From a checkpoint of a small transformer trained on Wikipedia: tied embeddings.
Each number is 128 + 24 x the weight over the matrix's rms, rounded and kept within 0 to 255. Layers, rows and columns count from 0.

# layer 11 attention output (transposed), 192x192, rms 0.0915, rows 85-95,116-127, columns 0-47
[[146 120 121 169 135 129  90 157 139 119 118 150 160 114 133 153 132 114 100 115 138 143 121 109 180 124 154 141 138 157 112 149 115  91 132 137 124 111 134 120 133 133 122 110 148 140  82 140]
 [114 114 174 133 126 123 125 116 103  94 155 120 132 120 157 154 122 104 109 136 136 160 167 105 123 170 130 106 138 190 110 146 142 138 124 125 163 113 144 167 105 151 114 141 121  96 160 125]
 [116 111 128 147 123 127 122 156  91 117 141 106 171 113 109 136 183 150 139 138 166 142 157 113 140 164 125 149 164 121 107 141 141 109 125 116 120 122 106 130 162 167 127 151 154 124  97 148]
 [117  97 112 158 140 128 134 119  88 118 124 156 104 126 125 149 125 114 111 133  96 114 144 120 112  84  90 138 104 155 116 159 121 116 137 110 128 140 148 127 156 109 120 143 127 147 145 112]
 [160 122 118 103 127 155 140 134 103 130  91 155 152 165 121 142  98 125 147  99  82 153 110 154 112 148 135  96 147 105 112 131 112 124 120 165 131 117 165 121 147 146 125 169 162 149 144 151]
 [ 98 129 137 144 129 112 134 100 125 121 118 139 120  94 110 165 173 163 147 148 118 121 152 144 121 128 109 111 140 126 162  99 130 146 109 138 151 125 137 147 135 145 145 132 126 121  95 157]
 [141 131 133 130 104 120 109 125 126  97 136 110 135 134 118 119 132 153 135 112 122 124 111 112 126 129 162 132  92 126 156 121 151 136 114 106 113 156 123 116 129 108 122 136 119 155 119 116]
 [155 125  92 122 136 122 110 133 143 159  85 140 141 144 121 126 127 152 119 101 160 105 139 118 149 115 153 142 103 119 149 158 122 144 118  87 118 119 133 113 122 101 103 121 131 117 127 131]
 [115 150 150 110  98 124 159 138 119 125 123 177 110 123 125 134 144 154 179 131 132 120 120 121  98 130 144 142 147  90 177 164 121 156 102  96 130 118 114 129 138 119 127 127 173  88 142 107]
 [130 147 130 164 143 157 132 139 138 133 161 137 123 161 121 103 124  63 105 126 100 114 135 104 142 113 161  94 177 146  96 113 119 137 133 151  92 108 108 140 127 142 113 149 110 146 103 121]
 [143 111 143 128 115 159 117 106 124 161 100 128 132 124 116 122 154 113 121 105 101 125 100 137 127 135 162 121 150 121 124 113 123 138 161 137 149 123 118 109 149  97 102 123 114 140 106 113]
 [172 149 123 122 156 155 161 140 168 128 136 147 113 132 123 120 119 101 146 140 126  82 122  95 164 139 136 102 124 105 152 149 154 110 159 116 143 123 141 111 141 130 123 149 118  96  83 113]
 [127 129 104 163 124 131 123 149 103 150 119 110 127 160 146 108 145 145  86  97 133 124 103 107 108 124  86 144 119 172 157 122 118 161 139 141 105 136 129 134 106  95 132  94 146 168 133 156]
 [ 88 119  64 150 108 107 107 131 110 108 107 139 123 129 112 143 106 123 119  98 129 101 166 148 118 147  85 151  97  78 142 102 149 147 143 119 115 126 147 111 127 133 153 114 119 142 111 138]
 [ 77  80 131 120 152  88 105  74 115 113 111 118 111 131 138 153  79 127 166 128 151 161 115 103 105 167 121 134  90 124 106 132 106 195 154 105 160 119 150 130 154 132 135 128 135 131  90 124]
 [107 126 158 128 125  77 148 119 168 147 120 110 136 143  94 105 157 111 121 124 143 148 119 141 137 136 128 141 114 183 124  56 130 154 134 161 148 129 121 149  92 121 119 129 126 115 123 140]
 [144  99 168 117 150 117  97  86 104 128 132 150 101 145 102 137 148 144 118 110 135 151 128  98  99 118 105 144 126 144 107 112 100 169 129 131 119 146 128 126 147  86 190 132 122 131 131 110]
 [139 164  75 107 135 169 175 128 125 140 149 127 140 160 152 124  88 103 150 140  98 118 124 106 137 138 117 107  99 194 142 123 114 112 125 127 140 149 134  99 109 174 103  87 149 157 118 147]
 [130 163 144 122 141 128 107 117 156 126 127  91 122 128 122 120 138 137 113 181 123 135 139 170 107 113 135 144 117 122 115  93  92 135 142 131 138  78 131 145 120 115 134 117 132 121 144 157]
 [141 180 138 119 117 107  98 127 125 107  96 102 148 148 153 146 113  75 145 117  67 145 124 139 135 154 142  94 166 160 174 117 145 118 121 157 117 140  92 119  98 131 128 108 143 171 128 135]
 [128 118 122 138 126 142 128 130 179 143 129  88 138 121 105 151 113 184  94 140  95 112 155 145 112 105 141 126 154 104 155 104 134 110 155 135 179 106  94 130 136 132 124 131 113 131 114 144]
 [120 135 109 124 126 128 141 159 145 137 103 157 150 136 128 123 124 129 172 128 157 136 118 144 131 186 139 140 115 158 167 114  96 112 120 110 156 114 114 140  88 112 113 149 127 126 145 125]
 [128 114 113 159 106 105 121 163 149 181 116 120 132 115 113 115 110 135 131 135 122 164 124 152 165 141 149 136  95 138  97 130 106 106 149 110 154 114 125 157 139 166 135 152 136 140 101 129]]
# layer 11 attention value, 96x192, rms 0.0617, rows 53-63, columns 0-47
[[142 164 107 134 126 131 155  96  76 112 125 126 126 157 150 147 117 147 119 132 115 136 152 116 138 154 162 167 128 128 148 113 142 130 129 135 147 164 100 125 126 122 148  92 133  88 140 134]
 [112 155  92 154 132 100 114 128 136  99 125 138 148 135 128 147  93 173 156 146 172 114 136 157 121 104 144 106 125 132 140 122  96 125 117 172 132 132 110 113 114  90 130  88 121 121 129 112]
 [129 133 127 143 164 173  89 103 151 135 117 144 105 136 130 113 129  98 125 154 139 131 155 165 135  93 116 164 126 147 133 107 127 120 109 123 130 155 160 149  72 146 110  99 149 191 144 115]
 [131 123 144 100 106 117 170 161 144 145 140 145 119 137 142 132 120 133 116 115 104 138 121 120  96 151 122 111 135 100 125 107 110 103 132 114 120 111 145 155 136 153 144 114 119 155 136 173]
 [145 128  96 126 123 121 157 109 139 106 156 111 116 120 123 138 134 125 181 157 127 168 130 122 157 143 104 165 131 137 123 136 147 135 103 111 120 145 115 159 108 127 140 118 160 115 136  90]
 [152 121 139 125 147 166 138 102 129 151 135 123 143 125 159 108 107 107 112 132 174 114 188 161 120 184 114 114 136 117 138 139 130 165 138  92 141 104 123 128 123 149 125 140 117 115 150 139]
 [ 97 149 144 159  87 121 129 131 128 152 139 131 118  99 154 130 129 113 108 165 163  93 112 115 142 111 125 116 163 126 125 145 142 132 143 136 156 105 166 139 146 150 155 143 110 126 143 122]
 [117 141 149 112 127 179 150 138 128 122 133 123 126 100 126 153 151 110 138 109 103 126 127 110 109 150 130 118 154 135 154  98  96 127 149 100  71  96 112 110 162 179 143 104 121 135 130 134]
 [115 134 112  88 105 143 119 143 132 136 124 125 132 126 123  84  96 150 113  94 132 126 102 157 141 152 143 141 100  97 125 128 147 124 141 124 101  94 155 135 137 135 141 117 123 122 150 155]
 [118 145 115 131 133 151  95 122  94 170 154 146 153 133 111 168 126 118  96 109 129 133 132 102 109 127 124 138 131 106 131 128 166 106 161 125 126 130 124 164 151 155 105 134 105 132 117 103]
 [138  88  96 118 152 161 143 135 130 112 148 154 110 141 130 153 114  85  96 116 144 111 156 132 138  92 147 115 128  94 149 145 121 129 150 128 101  89 139 141 125 103 109 177 140 148 117 114]]
# layer 11 attention query, 192x192, rms 0.0408, rows 128-137,160-169, columns 0-47
[[125 139 129 103 112 114  95 128 106 142  97 143 149 174 161 105 126 170 118 148 138 109 110 119 107 122  91  97 107 135 137  89 135 142 122 145 142 104 118 135 113 104 134 109 149 126 160 154]
 [156 134 129 115 104 102 135 152 106 121 121 107 150 152  98  97 137 150 125 134 115 106 145 177 143  90 101 130 124 128 106 161 141  90 141  94 136 122 143 100  99  96 143 117 142 138 124 142]
 [141 127 146 109 153 125 119 125 127 131 131 148 126 116  90 140 127 117 155 116 118 151 103 125 132 130 159  98 120  92 116 126 146 110 129 103 121 138 114 115 146 146 133 116 122 120  95 167]
 [107 144 133 117 134 131 134 169 143 110 115 123 106 133 127 122 148 170 108 114 146 127 155 151 131 130 125 140 110 125 140 128  90 154 168 176 152 126 112 140 150 163 104 128 105 120  80 109]
 [137 108 157 144 135 139 120 133 135  92 126 116 132  99 119 129 140 107 102 159 163 103 144 122 135 137 116 116 143 155 127  99 133 113  91 116  95 111  90  96 133 138 127 104 154 135 186 147]
 [125 169 105 103  99 152 105 143 106 126 106 146 114 155  71 106 134 112 120 127 160 123 139 122 133 156 125 137 107 138 110 123 113 147 139 125 188 154 118 151 127 117 116 106 136 123  98 137]
 [143 131 122 147 103  92 118 157 149 144 118  86 139 143 127 135 116 120 116 164 130 122 118 118 155 127 106 120 113 102 139 138 123  89 117 121 176  99 148  99 118 142 122 118 121 132 121 129]
 [131 134 121 142 125 153 110 167 135 143 129 110 108 143 116 104 115 151 126 148 117 107 147 106 138 100 109 127 127 124 140 172  99  66  98 115 130 119 154 153 118 151 127  98 125 119 126 174]
 [115 116  68 139 107 161 157  98 157 159 121 120 139 136 157 129 144 147 155 110 124 155 112 116 139 126 124 110 147 119 154 130 129 160 117 130 119  94 122 142 141 134 135 117 115 152 112 149]
 [101 177 116  91 131 134 200 110 160 160 106 128  87 122 140 118 119 130 149 138 146 129 117 156 158 119 133 100 135 126 140 116 113 140 149 112 175 132 148 155 135 120 153 141 125  77 134 104]
 [126 135 113 124 126 133 120 122 132 147 112 115 128 135 112 125 126 118 135 137 131 141 110 135 118 125 118 122 113 118 124 133 139 139 138 121 124 131 131 110 138 106 121 125 125 140 125 114]
 [130 149 121 131 123 137 126 130 130 141 122 122 148 132 136 131 117 121 119 128 130 137 125 130 122 130 132 141 119 118 137 134 151 132 124 145 126 131 130 134 111 133 114 130 144 138 121 152]
 [133 128 127 125 133 131 117 139 131 132 149 132 130 136 129 113 144 118 134 125 133 127 120 125 127 131 139 131 134 117 150 134 130 123 131 119 136 107 131 129 144 121 131 132 126 121 118 117]
 [128 127 134 119 136 121 137 128 124 125 108 141 125 131 122 147 137 127 117 129 137 136 130 141 144 140 124 125 117 139 104 110 123 150 149 128 135 133 124 122 118 123 130 126 124 145 119 135]
 [133 130 123 122 125 125 121 129 123 111 109 124 131 141 122 113 148 119 143 115 131 132 131 133 129 125 131 141 111 123 129 115 128 123 115 138 117 126 138 137 111 135 135 114 123 122 126 121]
 [135 133 137 100 128 118 126 122 113 144 112 143 130 119 127 141 153  99 127 128 135 127 141 142 117 151 136 142 131 139 115 105 125 157 130 127 124 134 136 122 113 128 142 121 118 128 127 127]
 [129 140 146 126 106 118 122 119 127 139 122 134 139 133 132 130 134 116 135 128 140 115 128 137 125 148 148 144 126 127 115 115 126 146 130 134 128 142 135 114 107 144 135 118 116 134 124 130]
 [142 128  86 135 127 148 128 131 118 134 137 106 132 131 132 108 121 113 117 120 118 139 113 131 123 132 133 134 132 121 133 122 127 123 121 105 124 142 101 169 104 138 123 138 123 143 141 150]
 [106 133  91 112 121 140 159 119 150 136 137 112 124 133 148 153 113 144 160 110 112 180 120 147 132 139 124  95 166 107 151 107 125 165 132  99 100 125 127 163 125 125 137  92 108 129 122 130]
 [ 84 141 107  86 160 134 202 123 157 133 137  95  83 155 147 133  94 175 161 109 128 182 122 156 151 132 120  68 169 110 174 127 115 151 127  98 141 147 133 191 154 136 194 101 100 112  68 113]]
# layer 11 attention key, 96x192, rms 0.0418, rows 64-73, columns 0-47
[[121 128 122 124 130 138 149 123 120 124 136 131 136 131 119 118 129 138 131 124 133 120 131 123 134 140 139 130 122 117 122 140 126 125 128 122 125 128 113 134 112 137 127 137 126 129 119 132]
 [127 124 124 118 119 120 130 126 134 131 127 130 130 144 122 125 125 123 127 129 128 116 127 135 130 131 127 119 130 125 123 130 132 128 126 125 113 128 127 141 129 129 136 126 134 130 123 125]
 [132 136 125 133 131 131 136 129 120 131 129 123 137 124 126 131 137 137 125 132 133 130 128 127 122 131 136 125 119 136 131 120 132 136 134 136 133 143 144 127 119 141 135 125 130 137 136 138]
 [113 130 130 122 125 116 129 124 118 142 131 120 131 122 119 121 121 137 135 108 131 127 131 128 109 114 131 140 130 132 123 128 114 109 125 124 138 130 118 116 116 136 107 146 121 113 119 114]
 [124 113 144 127 137 128 136 128 127 157 145 133 126 112 122 126 109 126 121 126 142 121 118 145 123 134 141 135 135 136 127 124 114 127 129 115 127 124 118 115 134 122 130 135 135 135 130 138]
 [124 136 125 138 155 125 126 156 120 126 115 139 128 136 119 135 107 127 124 139 136 159 123 109 145 128 127 112 123 133 122 137 133 118 116 123 129 117 115 121 124 135 111 129 129 150 110 123]
 [122 102 134 139 162 129 125 154 109 122 126 134 127 156 116 146  82 121 121 114 129 146 127  96 123 106 120 126 126 125 125 143 122  91 123 104 135 135 127 120 134 109  95 154 146 131 133 112]
 [126 120 126 129 145 126 120 111 136 129 117 130 141 134 109 124 106 125 131 130 135 138 126 113 118 121 119 118 125 145 125 124 115 131 127 138 135 144 119 125 127 126 120 126 136 132 129 136]
 [124 128 128 140 150 144 152  72 135 126 122 146 106 105 105 106 121  99 172 138 131 140 115 126 153 136  97 136 116 133 119 130 130 114 160 150 152 171 107 140 117 137 158  94 123 124 158 112]
 [ 92 133 107 142  85 106 137 153 136 140 119 114 120 112 124 114 151 142  87 115 107 104 144 138 107 144 144  98 127 138 129 122 161 136 145 128 139  81 128 112 135 126  91 152 108 113 113 102]]